config.yaml
vocab_size: 8192
norm: "rmsnorm"
norm_eps: 1e-05
rope_base: 10000.0
attn_scale: 0.125
bias: "none"
parallel_block: false
batch_tokens: 65536
train_tokens: 489100000
Each number is 128 + 24 x the weight over its row's rms, rounded and kept within 0 to 255. Layers, rows and columns count from 0. Numbers have three digits each. The size before them is the row's rms in percent of the matrix's.

# up: layer 2 MLP up, 704x256, rms 0.242, rows 471-488, columns 0-255
# down: layer 2 MLP down (transposed), 704x256, rms 0.222, rows 471-488, columns 0-255
# gate: layer 2 MLP gate, 704x256, rms 0.233, rows 472-489, columns 0-255
up471 103:163128129105171130135162108068115086108140137125108098166131144119133087117129116113124156149130158128187121159182141127110100113095118110127147123117117119096140118147178109107139125122121153143118105119112150143145130135148111116171120115135152112184106109120093169138142135163135073109135113142129149163171089209108141151173101141105154122120112111105127078137127104140130117108137144144160094122127148116164125190178120154121140137159135093133128144098114139123111139126120142163129130136129117129098131123122150153152137139113063107146116151104108122142131147139105077096158183128155110113089087130160145125103140139130196111139126139156119153134121115120172151180121134124097146145087122139134146131151141110100106098138090099121160127098122140123109085174118115
down471 093:149141137121112133182141167164116108112160146103135101161116143117153125122120123120099141144128142128129099139171101134139107124103135128138140130154128112064134132187110106160167119147124187108134079089133136090104124141098115145145145147150092147108135099132114125088108133129130141079140152131162126125127090072132111135121108133143148083142182110157122163134108128122100093132121150116100144121114134116121136121109140124111161151166102117193093141133149137164159125161096108123160143133156101101134167144126133095100158139128158115140151117166069124146136132116096158108129127177110160114115111155159115138152118155130108149156148082144075160080121115120098167153153138114156142098135099103102180118090135146114128121094115080124106137171140114091106116091116126
gate472 099:108150120091106122150138115158157123091119131112156148095149159134083160114102175122141124141107134125165119123153142106147147083119107117137098100141146138124138141139123079157103105100136116125183109152137128204163089105124153161093143122170130158091126087107159065117111096112132121160123147131127178130149177118107122143152064120151129096130181133111138136141099097119100130140174113137115118118146113145112155151138113104141127138130115120163120103115152125092095144095128136155123113158120159133135117085169152127120155162123103127165157170138104145130140115124108101145161141039117130115096122081146131110128105155121154102126116142160172154159135146142108116171137105121152117128129132125135110111166130134138177131143160135118114119145106108167106143096141119
up472 104:119137159129126103089144105091128131146131151134108128113144101142093128144144149129155148140111091102081163105121075084128120141149108122132176147114103143132130119077130131120135089135114133109142148119115104125106166069180110105135160133116091129114175142115119118111125127072154143135110106107152100089153130145141147112140123111128119076092151139104140098105121108115112129112155111131142089125124142090173124134133115095150156145110100125116130086148113160100177124143111150140138152091067112166122112197155152163163164154104127127118118144176118157113150137174135167182120114124153144175083137093073123136126138136116145150144146157144137117145106124136075111151114190151152132124152134118111099119124137106121168151158109148141149130137108110144108120119100116
down472 103:097131147135098111155137117128094156122156105154099140129130092120105114164121151089126095155119125160160159221106114138156117095142119073101171120096068130104130148143102132156131096188172126123118136140151158112149121175142116110167134153104114132160105105121138150128170196128134137148160125131150125145147123138137122124200102148122105135139139161141102133128079128132135148128100184124157124144129114153136120140138133142142152151152130145121131142154191159124127145140060138126136107147130167157139114115137138132216119116131101102115116160133157101131127131107136088087153106133116160137123149126121133123120103138115145105123143133109133133115103160103160129122092098120132114111143111096120126098121120167098133116136152124181097112089113146136137115163111124
gate473 099:121102129193118104095131132141090103143103155155165153135128134121112130126098179138092129137109114148105174139122137109136121154110133133146131169090130157085148141081127121084109140133120115081140132110178139122124099142151121127111106171113070144086110093104107161123127121167138133132151143161121106148136068134129133082134163162070154093155131142135146108110169107143125092136111158133161145142121146086095156143160116113119143138142118137126112180165112120130137082171101151122128127103118167111129104095167144130132152139157100133153159133153136162085125121125103109166138129149099111114154159183143137122150134128135109127139165091135127073116112118130130122097105103105133177126102111114113208119145115127141094118133097123114091130153129127151130136124131101
up473 094:146139112093133114109137084119125124116155132109103135153119114146153123135161129092123119103145113135074102107138174158118134100147140092113090149154094139151110159145125080105109156127131108172126171120156137102158102153127120141154127120153127105116079103146138119156118127130148139127144084110126112127165093148108131133146120129164133103139132043122156085138080174165121115122116138184120171123125109175099122130138142157109132111130129123140086163128125134176138148115124144098159114149090140146156124118098087118133143121090105143085121135110096092131145112153091144132166146115093200159145118082119116129153108130124128086142157112114164130158127128148142112141151192136115123131137109094124090125123110138176121136114145140141152132104145079098180155116101145
down473 104:120128144134071114118129138114113085133073124137137177096140132135134144126145164157160156151120096132129144110124122106124122097117140126151126157140133174190117116097118144120130157168121094132130095133104108102115121133178100142133121139122149124122132125138165131105125126158126153135100084098172119127159113124109134131121142108131148149189092114144112089162152120157072114155135129108128153122151115149127133119146126163164139154079154193120127142139096139165084156097121128122133081130115162122167149119136134126093131129150108127128144174097127073130126140135114092138121116110132190177167085114135123156151156135096135118105132135098163140113164109147172134149111140113093081086168120163112137110121156142155126149157117158132096136102104137102199105136134128
gate474 096:092117119118129181078132128114125139153163107164142133116124126136091083149135085091127094134102124118153120105177122171148130153149120140096130090109123123103128109153115107139118112183112133109132154104118134104092124149129118119149163141164150089114144152110133135135110153110154142162121092153102153150114079136111166156109157140126138143128120133118121107073070152134119173144107136156102117142117063118132146163143162139161116184122128113131122146111149100079108093148086167154129130110096152128159113163119164128137153170109159082148112104130109130138137148115166134136164099116131127111110158114124131112140145168095169100127121061140110080118126151106109118105169140142133138179118179115136169126123114120113144179138128159153135142148128119133132163114137134
up474 097:131104112152131108116103115158127160141138102108109073125112088131116174141150094129123131122153116151153126140144133128162095129155139146124116138132152167107111118147124153064119145079120138126132108163124099092154163170141132146136099144122127128116130118135123087155100104139124131189111128138091103114131130119105163112099127113084144115124138111115131112098147089128147099082117085105099130181138114113125114144141116112141150101093129126139117131118094118150143102114170172155110189158107126109143137157090129145150143150120134123169166108113141124094112118146134166104150175086182083122126130162136108098146111084166074113111106131156101168088132141111134124156101109159128089151154102129091090114073118177150129121131147144120150111137127149141114098163170108
down474 095:126139135110106145105073135111143115160123127135134136125137102135145116132113101162148126155088143148109116137121115127061143129154130102169153116156086120162131113133130119139148132149118120132135145138147141126132099094138135128108113148152140112122090105128116133109111137114156140140107162122154145161127106096160137125126152142144140096120139118107112123131093122139153113077141123125168114116143167085147131161165149164136147122144104113142133113133148159131147113116098085113123091102146186118125156110160091117182108120112100150077121146141119104160112064133122129110111130112161124148086140138112121090090101144105134106123139156058137133125117116105202131131128127141136188145132086166106108083200147094112162128104143095149160178107126144111085117175159175
gate475 104:142152146058143147113132120124119142117119134101123159163106142155139137109162134096114167130123144120133123183127130145129152110119138130137107135212140161114131143056107150106118117112126141137125104150121171125153165124198130142140076119135123145076095098097106154126170127145099136113133112158124092118113151126137121185147125099127145124112138129141141105148124120091146116127128166084114112135115160142159142176154081160137183137153098166113130125129133144101107144113114125148104133131120151148142118116145102144120146154127128123121134117157119139160104127127108128159131133112122124228161136142118179152168119109113160136156129127120139128121130131145119146156107084134133134154107136141093112128130119083201149157142105116148156154138155080118150095163093117
up475 106:120132117154158127149136142161146136141116163111099180135130114137157110130112167086108133115103099144089143111089105149065093133130152162143137148158145124131135106107166124161148167137103138124128147083116150161147112141116093180112180138126140092098138142087138148150104108107171107104109114135155145092131120131115109141125145178148108078122108132135104120086162132163146124153095140152147158121099122124137144050140130142154121107126159101107123136117131133133090145132095128150116115150100109185143171134139084089142165123129116076125079132131129122116123111114116163137092101143133167185142126106122156108121165118125105102148158152115146125173098135131137133172152169160127118112133123115150143103135151099107147092155094147091091154131125124129142111097108109
down475 103:135119122121138123056102142117176186108179121158179131153147123117148122170146152123108105081152134144077134126144137081143125115164163144126172155163102115140131156205123124114154102145162109155101169106099093115137110131128110172105131077072117102161162140147170145144124153104131096126101127136165165138127139099155136105130132108134115135095166112137121117153186102126093147119113122160144130131110119126109128137119121145158110156127120090127133129110113108129115111151109151142120135083113126123159133164137091135126129127106130119167108098101114098133140137120102121159115108125111171142098101142103159113093146097119111160129127113076113151118124122109148097118150114182147134094179111125133105100145109129149133116134165112143124156095138113070121132117097126
gate476 097:119149079130137116204108131110109128124160153111148150128123131162122132130136107132105129178133111140166114089112139108139119133134092128076117116067172088111123120136133131115128089129117089172142106173152150149163116107156142152139154159123116113149149152092156116127122151158118112150143112150121113081076094088107120147093137118141130146107099165122128156120096118139106135107124137146108151106110112151132135126099137129108135145132107118115137137099190129148141127140095207128111130123113166135135120085096138126145143097099110111118115160097076144134168175140134086144143168086138179163076153151138123127111116119117114083125141124132107099105123112127178149111157143159127089128103117136152089138186140126108161121108133113088102164155134116130114123120141133
up476 098:160166117157152133121138095103150154123114106110130119093076196148161127153137128155165132107125093130152144141116128126125160141124153126082119155106130118119160160170123118126149098130097103094149115135142138176114148127142141164130115099095119122136145137089087143149107158104143071096149177105095117111159104093129088088127136133153147051121068170114113118126135081108136119118143123112132104100095107117105173143084129135110120102101134133137120133148146116152123173132171186100130140116122149111114153169109110147161128120110152138148127146097109110109146126135182117108133138141141155114112105139134115073112135136126124145101139132146091096153161102107120138114152116154075130161130102141119137160153109087155128078139127154113116081133145147163126136128109137
down476 102:101115109148079120077118113190170133111101111135123106105181083136138136142069122100133140115118077149123092086131122153104136092110130102124105125123086171160147113121130115096092109163101124107159100086122109075105106065095060145164108118113144132053089097138177123137132129110105141113081119111099157108123115129122095125181128101143156130134120118162102119119142149155123155083123145131115111121090134096145144122128106130119115141102100093097141136120114139160136124131134100107116142149105155159134145130128146133090146132110094149104124121096118141113122124150130091141154121123101118126129160147118107080142134094134141113106116125129100122102111129182182117136089136128133158152141163153131119139132141122129118122161167115121125152153122138149134143161100169
gate477 096:151139131123158115143151153152151099095112121085176153128129155103119122115146116151134134119119131086109126155121115115128140118123129103079108157137148116164084105117112117135122129146123099107095156159117151132137149099112118118141167093099113160144125116147179078125092170103122112131171130083100111127193118133135137103136138120160141112152163110131142106094102156096100167173150111107148137103168170098135074137131139091111117150139091133127097134084114108117147164150169139142162131154099160141123163101140171140134152075129132102111119137156138096143086104096151115129172123166096155118095084168164139152143082121095136138150155164108139137109109175109114101114094109151108125143078143131113110118136136124110122118121137116106144098141149127120167133088119108
up477 098:119096126143131104146123091078093095138132099128170125133142156126131087155138132120134128106113108142111123145140149147115122167111174143114119158167178120133082148125134111107124115110117132122092162144137122113113180084155108099119146155103101161078125164149129132107117188114157174130117107124177102110188140150127153104134154131119127114121113102110171135074122136131114122157128081118135148111141152096152128117138127101133109131096121127100134145156119175129077177121125146139104140120157131103157107100168150136095128116134133164147124101101109096157161123109109167111146149165093142143105077133137143139141108148138140088106162094146119152103150163115092105137155109123109153142048124117112121131164136111107083111143124151148152107117157118136131170158153155
down477 100:117129119134126096146098133104096141129122124119137151109145136129104142127125097124120165136133112147113170109106111156169132117144149132153097116112130146127104120158144139175102130116124127133089119140147119088107162100131097088144111129107120110108150141113135123125119137122121161109118127112151134107164126150160119133144117125152138145141105095144190166119095075158147110088099103153112138120129131146173172122101099147132147126132132149168118164125172109093083112150128097104110070158149127058112095108112132103109111118116121138109192131080107139126174158117122138132105134138144115138093158096136129127138131167155111078087110130139076177117111124108090146097113111105126116123078156135163096157123100099143158137124145148177120128078098155104087169129177089
gate478 102:073146154110132113092134114142129115143151182103087098110111137134154132094131110086139132139111147109114092151128144102144139082139127133100116156109088138077131106129152120125082165149143111113143177138082139107146148090119152092100161166108168107117140124119136169115190125128119136130141091158143137126113146166152131109119153176163120154129125142129118105164132124072091161162110122127096102099090126090123114087116121099135114127131097098125136170114120139124126172130065126106069112138117101116184147124119168141171093152107134131118110147151114100148113108149157137129114144110123124139091121123163112104087152146084143131142159085143148096100118142136127148124137121164109101128155134159127093116106080123144152113147126153146141127154123155149140122085116110
up478 098:173117124121144141143106128123113131143134110168072138131102111107161144105136121091109149179128143135108110109126140127130111075095124122149101121093114146117116103118140108129172134136138038149115111100103160122129098121129106127109097100135143101142146122156132126142152116149118137164114114125097136142129116129138120181125145150101140098184150114121138101146124136109096121098114125115158140155136149154140138110098134087166171125105103091123117126134146106130151137088159118119112125145124110131108127123153140133146130124115127161092157097094118167144086092110158085110125085126103168174112145144156102112091160141168171106167131192115138165109078121133098121133122169082146106163123119168145108130199103161127145159123110139120162097144106178137143112121116156
down478 095:101106112116110115144120142095140083130088136102098135128135138143119133087126094133110141181105120144131167149180181137136114103117118130121159135114151139143131154130170106165109153122094163101131145101106160104110106132154154130107119155121104076144134123119136169167106144098153150193179155117157095172140073115097161128112122128148158152118180120103133153125098115113119103115142136104096116148139150177145150161141113075138109102120130142161144126177150152159094104077169106139159098097125142137170095114156091095105131153131163117127136118123147148160147145156148153161128144131075131100110092143144145133124127114127108143118160075140117129143122144127139134110168155141131124085136103161166124135106148112115088147120117110112129091142149122110160112123128153
gate479 089:118139090142081121147146116145147081118117137112133157099128134119123120200127126103146089116156138116132105115120114109109138153133137180142127147166166117119121131152129112187138157121079154144124136121154099159165117134112146090119128154150128124127117178110120084140118103121093147147133148122129101111143092166140090141128150105108132114118079122123138161127158107121152163136120130145166126155137160136112135100041136112158135106155130135109132171155157147134132114130124150146132124144095163117162132090131139138095126148113062096112103093096117154102130118124155118100164083142099131082115075160164108145155145132142094149198097152114119081114145146113101122135163143124161081106149141111136119070143131119115107134134141130136086134135112130094136129158133120
up479 091:109080145172147111126099172080102130128123123156121125136135136159079147111154119131081154142112142122155124143146133175121128090073134090089138099116117114094136128103117138097112144142073105121141156154117130105163118117124138128128136191078096124126106130166122105092140082176170130149145155153132133106128124098099136181135074108174148158117141112119128143113116138134111127160151123160121134155132089197124135144169150148170101110130162169149149135115148135119140093139126107123112129132134106146125130142113130166137139097122132149151101115121106135150161121133118147135125181164138113150139145098110165105105114148145138138148123129081148158154150092129160128156125090111132127139093157136144129150067139103100125143130130145141103112158165170139127079113171142
down479 103:076161125157153102108091131122181126144099106140088113105109188152122144110169169103139119153133157161148083129136124115158121159123155125139072138096159125114145106173105182107123104125123108151135109120160130108203100125158159146131108139125136134142143158098123131072125116120127102112157115131148102167118112138118118145131124097089132131112110139160123141097153121157091108142079149133133150154183121185085146143119120144109115125142111150093081113157120116106110142133102154111113150111138132093130149121131096117098122110143098108130108103101126122106129112117118119160103161118194095157117112077122128067101127136143179106113093133135121102118139132117125099150131133102115157192108170172106138117109125128162123135139117152102129118130117111121150125137107122
gate480 100:126181162165149078161127123108154132138118113101147157140143093145094132147125109121168149116118167133115118130145141142105129127128134112151139108124138131152169133151117134134164145133133113131113116137147145157150109128121103143071125102137113145152156110153148139168146104132099091151160149118110107127134125148149136109176179121098138136126107093129082166161071106126116123165097115146160083128105143086114111119124104143169117140107159116109103136152155158125111172076132154123089148135141109143109159156136124131156131112118145096151106170130114118144153106102097113085152111061147120115131107106132145100111187096143115100138122121105109166130114082117110094165073154143100122142122158150121082089156114121125136159107070121121163095094125097147161089117111133
up480 099:090183148134160118126184115092078126146071139160136123141116080167105123120102117157140123119120168142107108134098168156104103100114150138139174144144117126178118137096100148111101146071204116094162106123128145151122134081153089095123138105128113163132166141144118148145150128147098141119144176127130099131135154168142149088130115140137158115130115098140128157139098121127130126115121148121157110155165129105163098164101111132134145134116131172110138169161159108128147143150098155104113170177137132135103103122168148160149161113116106098129124128110128139145153088143125157136142107153140128157093113121139161114131131097136124131101108149110147166142122111115154174128129147098125110172131128113156105156137107113087110138131102126091156139139137068114149098139161145
down480 095:106151136146137159121103140118160085146126101108140108140115118147106122087142164119112096103114127159132090082164096151156148127100077153098165111142109124118141132154125124120131150180101136112155113131133112117112113165147158178138131176148127128105125127126147143165160122111110133104134120114167094127131157118133129131118127128113157115128147144129077106128140138176145132153119138098114114126137127123118156115128139165154176130169148163125121093117138112044101118144119154097101160078110049103165147141137138141106118146166127120102127091094135126134078151128140112144089170090146107132155077134116167128109119133117172140161185121163126114115092145127125143169112097132181112157104115121129145105087115114123120158140125148103110152090157131135141163133136090
gate481 096:106121129123169109146110176119095143110122146147152172148110169090133144070096134132086110104112118126117155183159152133125103128096107096114168105123140146154153185128127177110117118085103175156132078118110141109157115143150105148094150140117144116118059087107151135139159121083120125116112098145113119105132136118123148130144130166099086122118137100115111135153114140117106111087127124090204119100139163134108133151166092053127090118127118122133136139151117131099099123121100120115123110109100143113175097101141149114108116155073110101125115150122116135119135132160144095152129128156110152110140121150122161150158141066138070139130098124097129132158108149115132144134155114105078149124147156142103099094127141117135133141148117122127103134124146137124152150130116155
up481 100:171147113103122111139115108117144120090113138142117131101162142105116102116156162159129107136137117143142150121119123128113153092120139149087125146120138166143063098149149143137144118132132100112130155134124146168106144167158125138172107102105117109109120127166130147166107116166141101129118129146100127096134123120103126137096140150121116127125115138120104133133123115113161123144117131151125118140102119088164166144120168122175136117151115124148127086124195096077122101193142159120140147163184137154073133117141139113110122112144167170100128130126115163117107101137150151075128071123144093128129158123144130120100139169158152168137143050120112118133198116109096095094095093170154178117143123140136159149176129113127133138096103135129152165102161124141108125139099134
down481 102:079112123108152137119098107148097188104092122114134154078124137112129125150089125139127108128128141161141122098079143104120116132142089131099103148093155169088114161133105099159126142125132093134087152139141114188126131155141080126138129135139086131140138145132173145094104112155110114086111131076103145118117180157123127137093130111152122126105095158136134104100133114138141111111120132140118128177106130116137170186154075154153178105132118106164104138100111132160137135145159152124146137137103103133116142116131159098143135130110134153090122167128147074132144078108117172082132139130149129112120165120107141115085128115176136105082117089119153112164135113139132098126135124146104163165131127124161113104150133108149132112111164119121093099119108122127161084128077145
gate482 094:129170153089104157088127148112099099083127159151139168157182117126112130151105155129088091118132134119092146156124092167137153114128103152117139118188107119159107164129114117167127116148158124115108145120126118125109121174116091110129156105134118131191125115094113134161117181147110111108142176130134120169093120083114111158115136154151126134127133117095127136172107107137147148146113149132121156139133120115122128121158103134148140130108182141115092113115086133125132133104131184142141087185138161141117174134126114083178119128130105164121142142135086154111113125147128154098118100102138113118163130144168137125137135166155170103151152162092149118137126112126112140127095150151128157122101150134094138111128128134178102112132165122079104112061142157129098148107148144
up482 088:164149124121119139120094141080119098109141132139120142162168111147125125135052127162140106108129155144112149125137135164137121125174139148108081137124098103146103137144080131199096100158130127129115167106116079106117149146066155173174125115154142157124140112125145148135123121148136086104102100107151098149121149088158123139105157116171141133111137116098131090149090100155141146147125168148127129141134124100117100098149141120133147128091135148138134142123125118097121131118149113120103101160143152153114145157158134118167133172135120157112134169138100121104113121078134141109117099109092114083145093104146134087179147127128168075164109150103160136109116116093121131116122147136137130156159159122117162142125110079143096143128130115069099128088147144138133178135131150
down482 097:145156153106131094139136124134148140157133123153200101116142124151159092160124066097124101094118125142116093111156132109101135167119126111113122146138143102100171143114159157093115154123135157127183113112128141074153109145150136148094141165095173154117113130110112116114086154117151175185153126179124118077154165165099126129140103112113118154167094124124086127116119164141155156153156079154152124113135097116118156134096134114126123138178114142149162086139131115105128092134137113080138121109121121092141126140146155148094143142129149111141112129095153121100140087122124105174110151151127120144103179139101138114103101122137108145146176102122122148157125103123118119125147141113126112145114125135191110127101138131124091121128133105111109145139140102102160074096135089
gate483 106:111112143151141145141159163119141123123112106134173114112150101089138108095151141115124096100138129138122113106132150141125122125144173087123126121170118111111124158125134100121154097131146136120153148119160116090134125092153142158125146170126175151154102131091114136144172077133142155168110092109098139108160161137128113134083089112089117119058123111094106135155124094154082132124119133095085128072137118140166106142170145129175120134156094140116137152110150101140143114096111159130135127131140115139087151102144129143079151160143104151092107138134151106141128113172141097127098162143147104131159121140088099150144107110092135140125100132143074124143101112132139069160185124140135124102141149125123110114050140121079143152119117127102152132138115164146147107088122118
up483 109:100124164160154086117156114177167151112148133110108153169158107132156107141174094167144114140105175131157121143130153118113118115128168103143127153132084147148119149086129109122090141113146113096131118138120104123123135073101133103148149128108118161118138131120115101139137108090123147175121133179122113151095115152135067142136117109132131146118096141159122138134142151104156151113052140165104160134138116143097149123125080087133082120104110163145116128108133108135142126120149153104122131101100159115123141107148157194154143112115126150121101138099157109099109128134113126133109113104135133142114122156083145092119101105098106091134105107125124132143122101150137141071140148078154111124167149130138142103060138161110111147107121114122165105103133157177136115064109116
down483 102:123079148145112120117112140150131147135054128137153119126200137124125145094086124103113141137119087102081130124138127125113102121106133101115153122138178139085086159126137151115130123082130135143157127119151119138087139120142142127093091080103141133114124095181138116154141085146132114090103155133140173126123088137134146132133109137123135164098134162113141095175091127167149147098148105127133140113144139147124141131151114076150127127121101133139109169137141155133171115151118123117154132080141175155101133166132085184137139137103096153091087112151140097144155115130125138141147114116141116132139113143129090151186143102084120151065149152120111144114146091158117107157114131127151094175105094144157140146116129148101154141145182137145129134119119157124110137087153117
gate484 097:133168124149125147101094144124090130131099156091174133142097159130142107101155136123108123163148100118146135097168140098125132149119094145124128092136132126137145150137085080095141087116147148104133130093146112139127151089103111141110147135126160143118117121148153145133177203116109154078173131139151134110128117133156143109171144128136083117072145121114173166140135139121115088154120146102097132161138107130169148102100100114116105154146171126124111127127132126149101128093112093140138115154143106164143145194145118120147128092144117075154138111072170130098132136070083186140132146148132140146134150172128108104132160069122162105133130152151101142138133125134111145122127116123102128141123105119109104132113117115105127110114188091116146128140106130124102104088110152
up484 098:107084111120099081139093116124168124127162163104152127116144126121101146135107127117121116163137129110130094133163098136131085098118135103142128160118129135122128154125149128151139130154124106131095134144184103107092133136125114094123110123181119083143116130090117119117090094120127166097108144130101173094148169151110139134122132162129161122163115157104153078126130109132118116100121127139117158088164133128152110146125136130147144152109121135145147128121152094161131090205131110130135077092133084077125126163154120090123138152118117162081121118109108118141098096137141120113116072113083094166155153124136183103139174118162141159123119115148126178141128082151139120133101159085122132132131125166148165114102153154101118141122105152142098130049134145130115117135108138
down484 097:136162134132073188147130146100128133131147115119154135156166145114151166130123160149075117148160145094082133109123131099136143090153137141087140105132163141162127087116103117108169121154132171189133116108105145096085104127111110132126105117091117119150126137113165122119111121100144162101167129139129136111127149150128140133142122135083131121128115150102111151167131167088148183148111152113100137120142140188105099099161140127110158183117113152094156142135125153138146120094093135128144154159087127128152138113134149112123139128153112156135171134148165124092133141116140136119136130123089107145108161108117140154153104156142113127072103135093099117083129162164117121152176145131116111146132096102115117128129162163135144174078101129138107162124153150135062138136140097
gate485 124:142131129118149139113129107126084146183134120117085119104096150123111123125152145169104121142171097143153121100139135159182123143157124122087123142154104106063205112123148144136134156116124141181111074150123086147106181138105115105152089134167091088121126102102089126117112144160095097160110138157113092128116096137094108158143097155138106130101101120137126144140121123113088147100146164124139120149117084080153121116138140143156094125122158095144132153108128145184150140137135172113134132146124137123152097101114139134140173110094128124131112114116103118080110168140135098164110102123145170142114143146108157103105101092122119109130138123162188141177106101150107136108149132130110118095091108132138140161105130093112118112150145137100137132153154133108129112118114096
up485 118:139155128162147117111130137100171103150155100103141158153157126117139123091105083075177134086092183075122128124127107134136121157119117157136137113121163140138129145114094096151105099127156164103126140068132164118079130132133129100129153143116144123172122112140172113151150139123157141116131122088146106095141160148107135158158183147132144163167153133107071109110136146137174122154105102154136150096137133093107134103143125137121154118144095127093107129114120172133118162116137089126084163119120112110141139126163118199124124126173139112123145134122139120170125122117150123143143129076114137148155159147088080124153121120133123173116139108189135097085158131123137122095121135128098128131116171137146109133160101144162087128117088163161143124140119133129144144138138108
down485 098:092173119162114130171174129142122096129128166181132111119161177142158144098146166132150107150134101133093139105122131148118112116121115109176137143122107122191148132138121127127112101145151128159103155114141109110117115123125113149137139116107131169139106113126151114096107126149105141136127126117127139119146147132126144156127148144141122152137156177107090146125122150143098103121109117166126084143192110120115098117141108090110105095166157069134153099103163116121101124102114132113125111102068161148146147114136129127150128151134123131160102167077094107152145121172123128134105118120159098178108159127150128117137090097111101127146137177137125096157129128125132133164111072145115134120149140121171113144104084109168129147169172110105167167096167097125118192107143142
gate486 109:152162094122158136134139132143104139075098124055116135115138170094106103112100161133102116140138125096109116133102142129154114122090117126156089140150103101091147123160119116132135109171106142092121143106118110154153149115126127098092080112125091106135114100156123125141125139126130114120159125132102134145102165074162144109159094150087107134155115162104150170139117129123123139126097086154130082146085134166078143111145179112149150068133092103138115131115165178099137126111134150085158107132125158135150145119156142131075123138085120116120157145117133108140110140148121103154107135127123118126115106127121117158113167076098094104129114134124097160152125122071107114147116139153149160108134126108171164120146150100111117083112127185094156131089137135121127134127153101
up486 103:110159141111124110158110073127139138097141105145095157083099153159150096157140116115100089155137146137124128163143131109114147180103117138137096068163098141130144167096149162089096149110111117120129117134162154121143125114157152124131100136124159153117129133120163140107135135103122143177110086142119148109156139109124132122154160183135078101106112131143142133116117082118116124096184178173107137121108115141138144140126135090130165118160114124163118098131093144150123106096096136129121130149137138148127158101183134149104088112146164100120142117124141099111134118107123176093126139138123188146149124150100097081154116077109086139162120143100119137132134114139089097141119163098146111129108115157138143164115121125133144137147086145068137119084147120152149151088135140
down486 102:102161148124140075114152131135080153140110140114137153117146132140159117170111158112097091120101148102107136112145153135148117166163137116063098127125153107101146134163115134126156171108091115099134162132145147109119165128124146096139176124101135125158113133110107137131146161123131107132103161138101151114162128116126145118130108166142125114115136119108121070074127121137098170130170112088143124164157110105173102086129113148152141155196121114134127145093096176140140123149155140149128182162128144179102160147125117160130163139173112166116162122165135107137183127129121163133140081151129123082101142109116092125133149142137116132174151159116129176132118130152139106148176153150156144095133149149147107118146112125168158158128146122138139126116101167142137135130140126
gate487 103:144158144142105116142116100151084123144109134137130173140122127103131153174152159147151124129134085112132145145121113158137126125127062109123084113186085115101127114133093139111156101142110143142120138138115117113127113125127093119132061139115103147144125154151144111185142140141138098137120133131141167126128102127093100129159156120158145123146124165129116099183129163120115143105169122134132168144160158107125112151103135163136075077173129115129104156130158123139135121154131131119085139137114158135087098134150148106114137177093123145111125155164101153141093130160132105113114146138103138107172163138081069181092149121137170136134116112103156131160102102162140124100090098164143162112105107101127097117128100150128104125133077094138102113131144106106121103178138142
up487 101:122088103178120122148110144140121152146163121117136183162091104176102104148110121154139136116182149160123117151104126130148170136144168100102149126117105150138114139118164127133115139123096083156115139109128092088143113133145187155142151132092126134113119130140156142125141118175154100154159127125124112145124136149119108162105116165092126158139112105105115120154133088130148166116120113136121134051120099131131160117101126118106130120074117150111104148130128126126103094118123142117153156152119095130155097109163121095089124112148152069120115129113148157098121157143132126154083157108110099146151140134092143117099102099133120121098102109160104174075149177112137069100095167123139138132140162148136125144090136167132090184102093114109136143144161128108121127124155129
down487 097:102175140174165086131150105134097120162158130130134135149097196130114127121098095099055143126130105143114117147118138165124143113174092140143117163117114127142152116159098147096182155130124112155118093105135124160139160143129123093148131116109104124081114117112140119113131128121139077127140134153126153137134114104104129138139150145107105087134138140139114126108151139160134085118094128097133100135133110091158159099149170133106114143110160166131113119123114129151101154133112124134135141099131053160143162127130185159160162139139158114160125106116168174087145130170139122141141138149114128125130146128162113128132110127154110091103173090132144111099093121136139129108081103134140090141116100130115145107176144175105150134141123130109112122114135088175080100159128169
gate488 099:174176123135142089105136098113153126130134121130109153127080127116154166158147128103166134144133100140079115161129116119156082102167150123098164108147132114134138142154131141078129123141108117083100124121186090130129133137162153146127157102093130152146139166114103128079155142123141099128126121103146070135170142115113160138177081126131137111147159161100150087124134127116134160110113167093168109122155091158131140142088116113113088111090099174125095151117132107138144112123103138159138099136136150104147148134168086145149156165079153115102167132137119135121153145145132152153139185078141153123160146134131118104160137116132092111164132152128116146166096090149148081125111113133108121083112108128113157117158134126089127146133112130136136109095124138117095115137099122
up488 111:145103151093108119119126116133106100105110135121111085145160086088148074117144153117153168127103110143158114137134151146131132105141129145126122161148169143109172104127176088123149115114117122128169133165165112146126144106106156132115151110140186133110152128129114166100097131122112141097168100101134081117158107143102127134111086126156091135134093132128171149128118118128120097139140139121117080144122089129109120139093167093105151177153107072111131124131120125109085133118126183167115178069076112104132112125143127128140122121147141163098156118135150111155162125164168146113147098116142126120161138072135099103122163137126090113133112111140130100124135151124178161133146114120106095133116121132102103097160132102133120106144121099091091138180144124187122119144119129
down488 100:114125128081138141116180126125121127124145189154119081135123077096148117160104099147181133163135157118165183161117107110135123111157142150135145183128132118141081131148116130135126080100143095113157162146163136175129143169111118144124151140134104114099173105123134138154146100111132118116108121105114153142119111119153089116074131131148125155138112136143103141084077112105137107134121155100144154150115139150145118125129139156133150119140087105108164154129149102101146130121151111118146147184119138125119107145117127143118098128077091131116114090114130132136134118148102109110144129147186099129079126109074125092119112122119106128107130139159163097154145161161116117084089099161122121115141139175107135114143086142171123143156101117124108124137165151122121189154175138
gate489 095:122153127161157095081147124089137131106135171102132124119136129090163136113127141120142127142173107084115081136099096123134130157113115140120127152156161127174148207164145125131141158132131150123117116090135112118140108135122145115115143162140153128109117142165089111151155095159127122139104169141139140125146096120113107146138102179125107124104118095119141096078124140151096136171127146118110082165080132142123083133124091113095123102151158106165154146101127106137097116151129097139150122110126116125153120152111089140122143140119155082133078141154146127153183134185105165115150130118106087135145103127126121134137086148093135110163129087173110098138124118106165115144141078143143153106142128116119141126094176103136094110148144161160113114074101131142101108113133095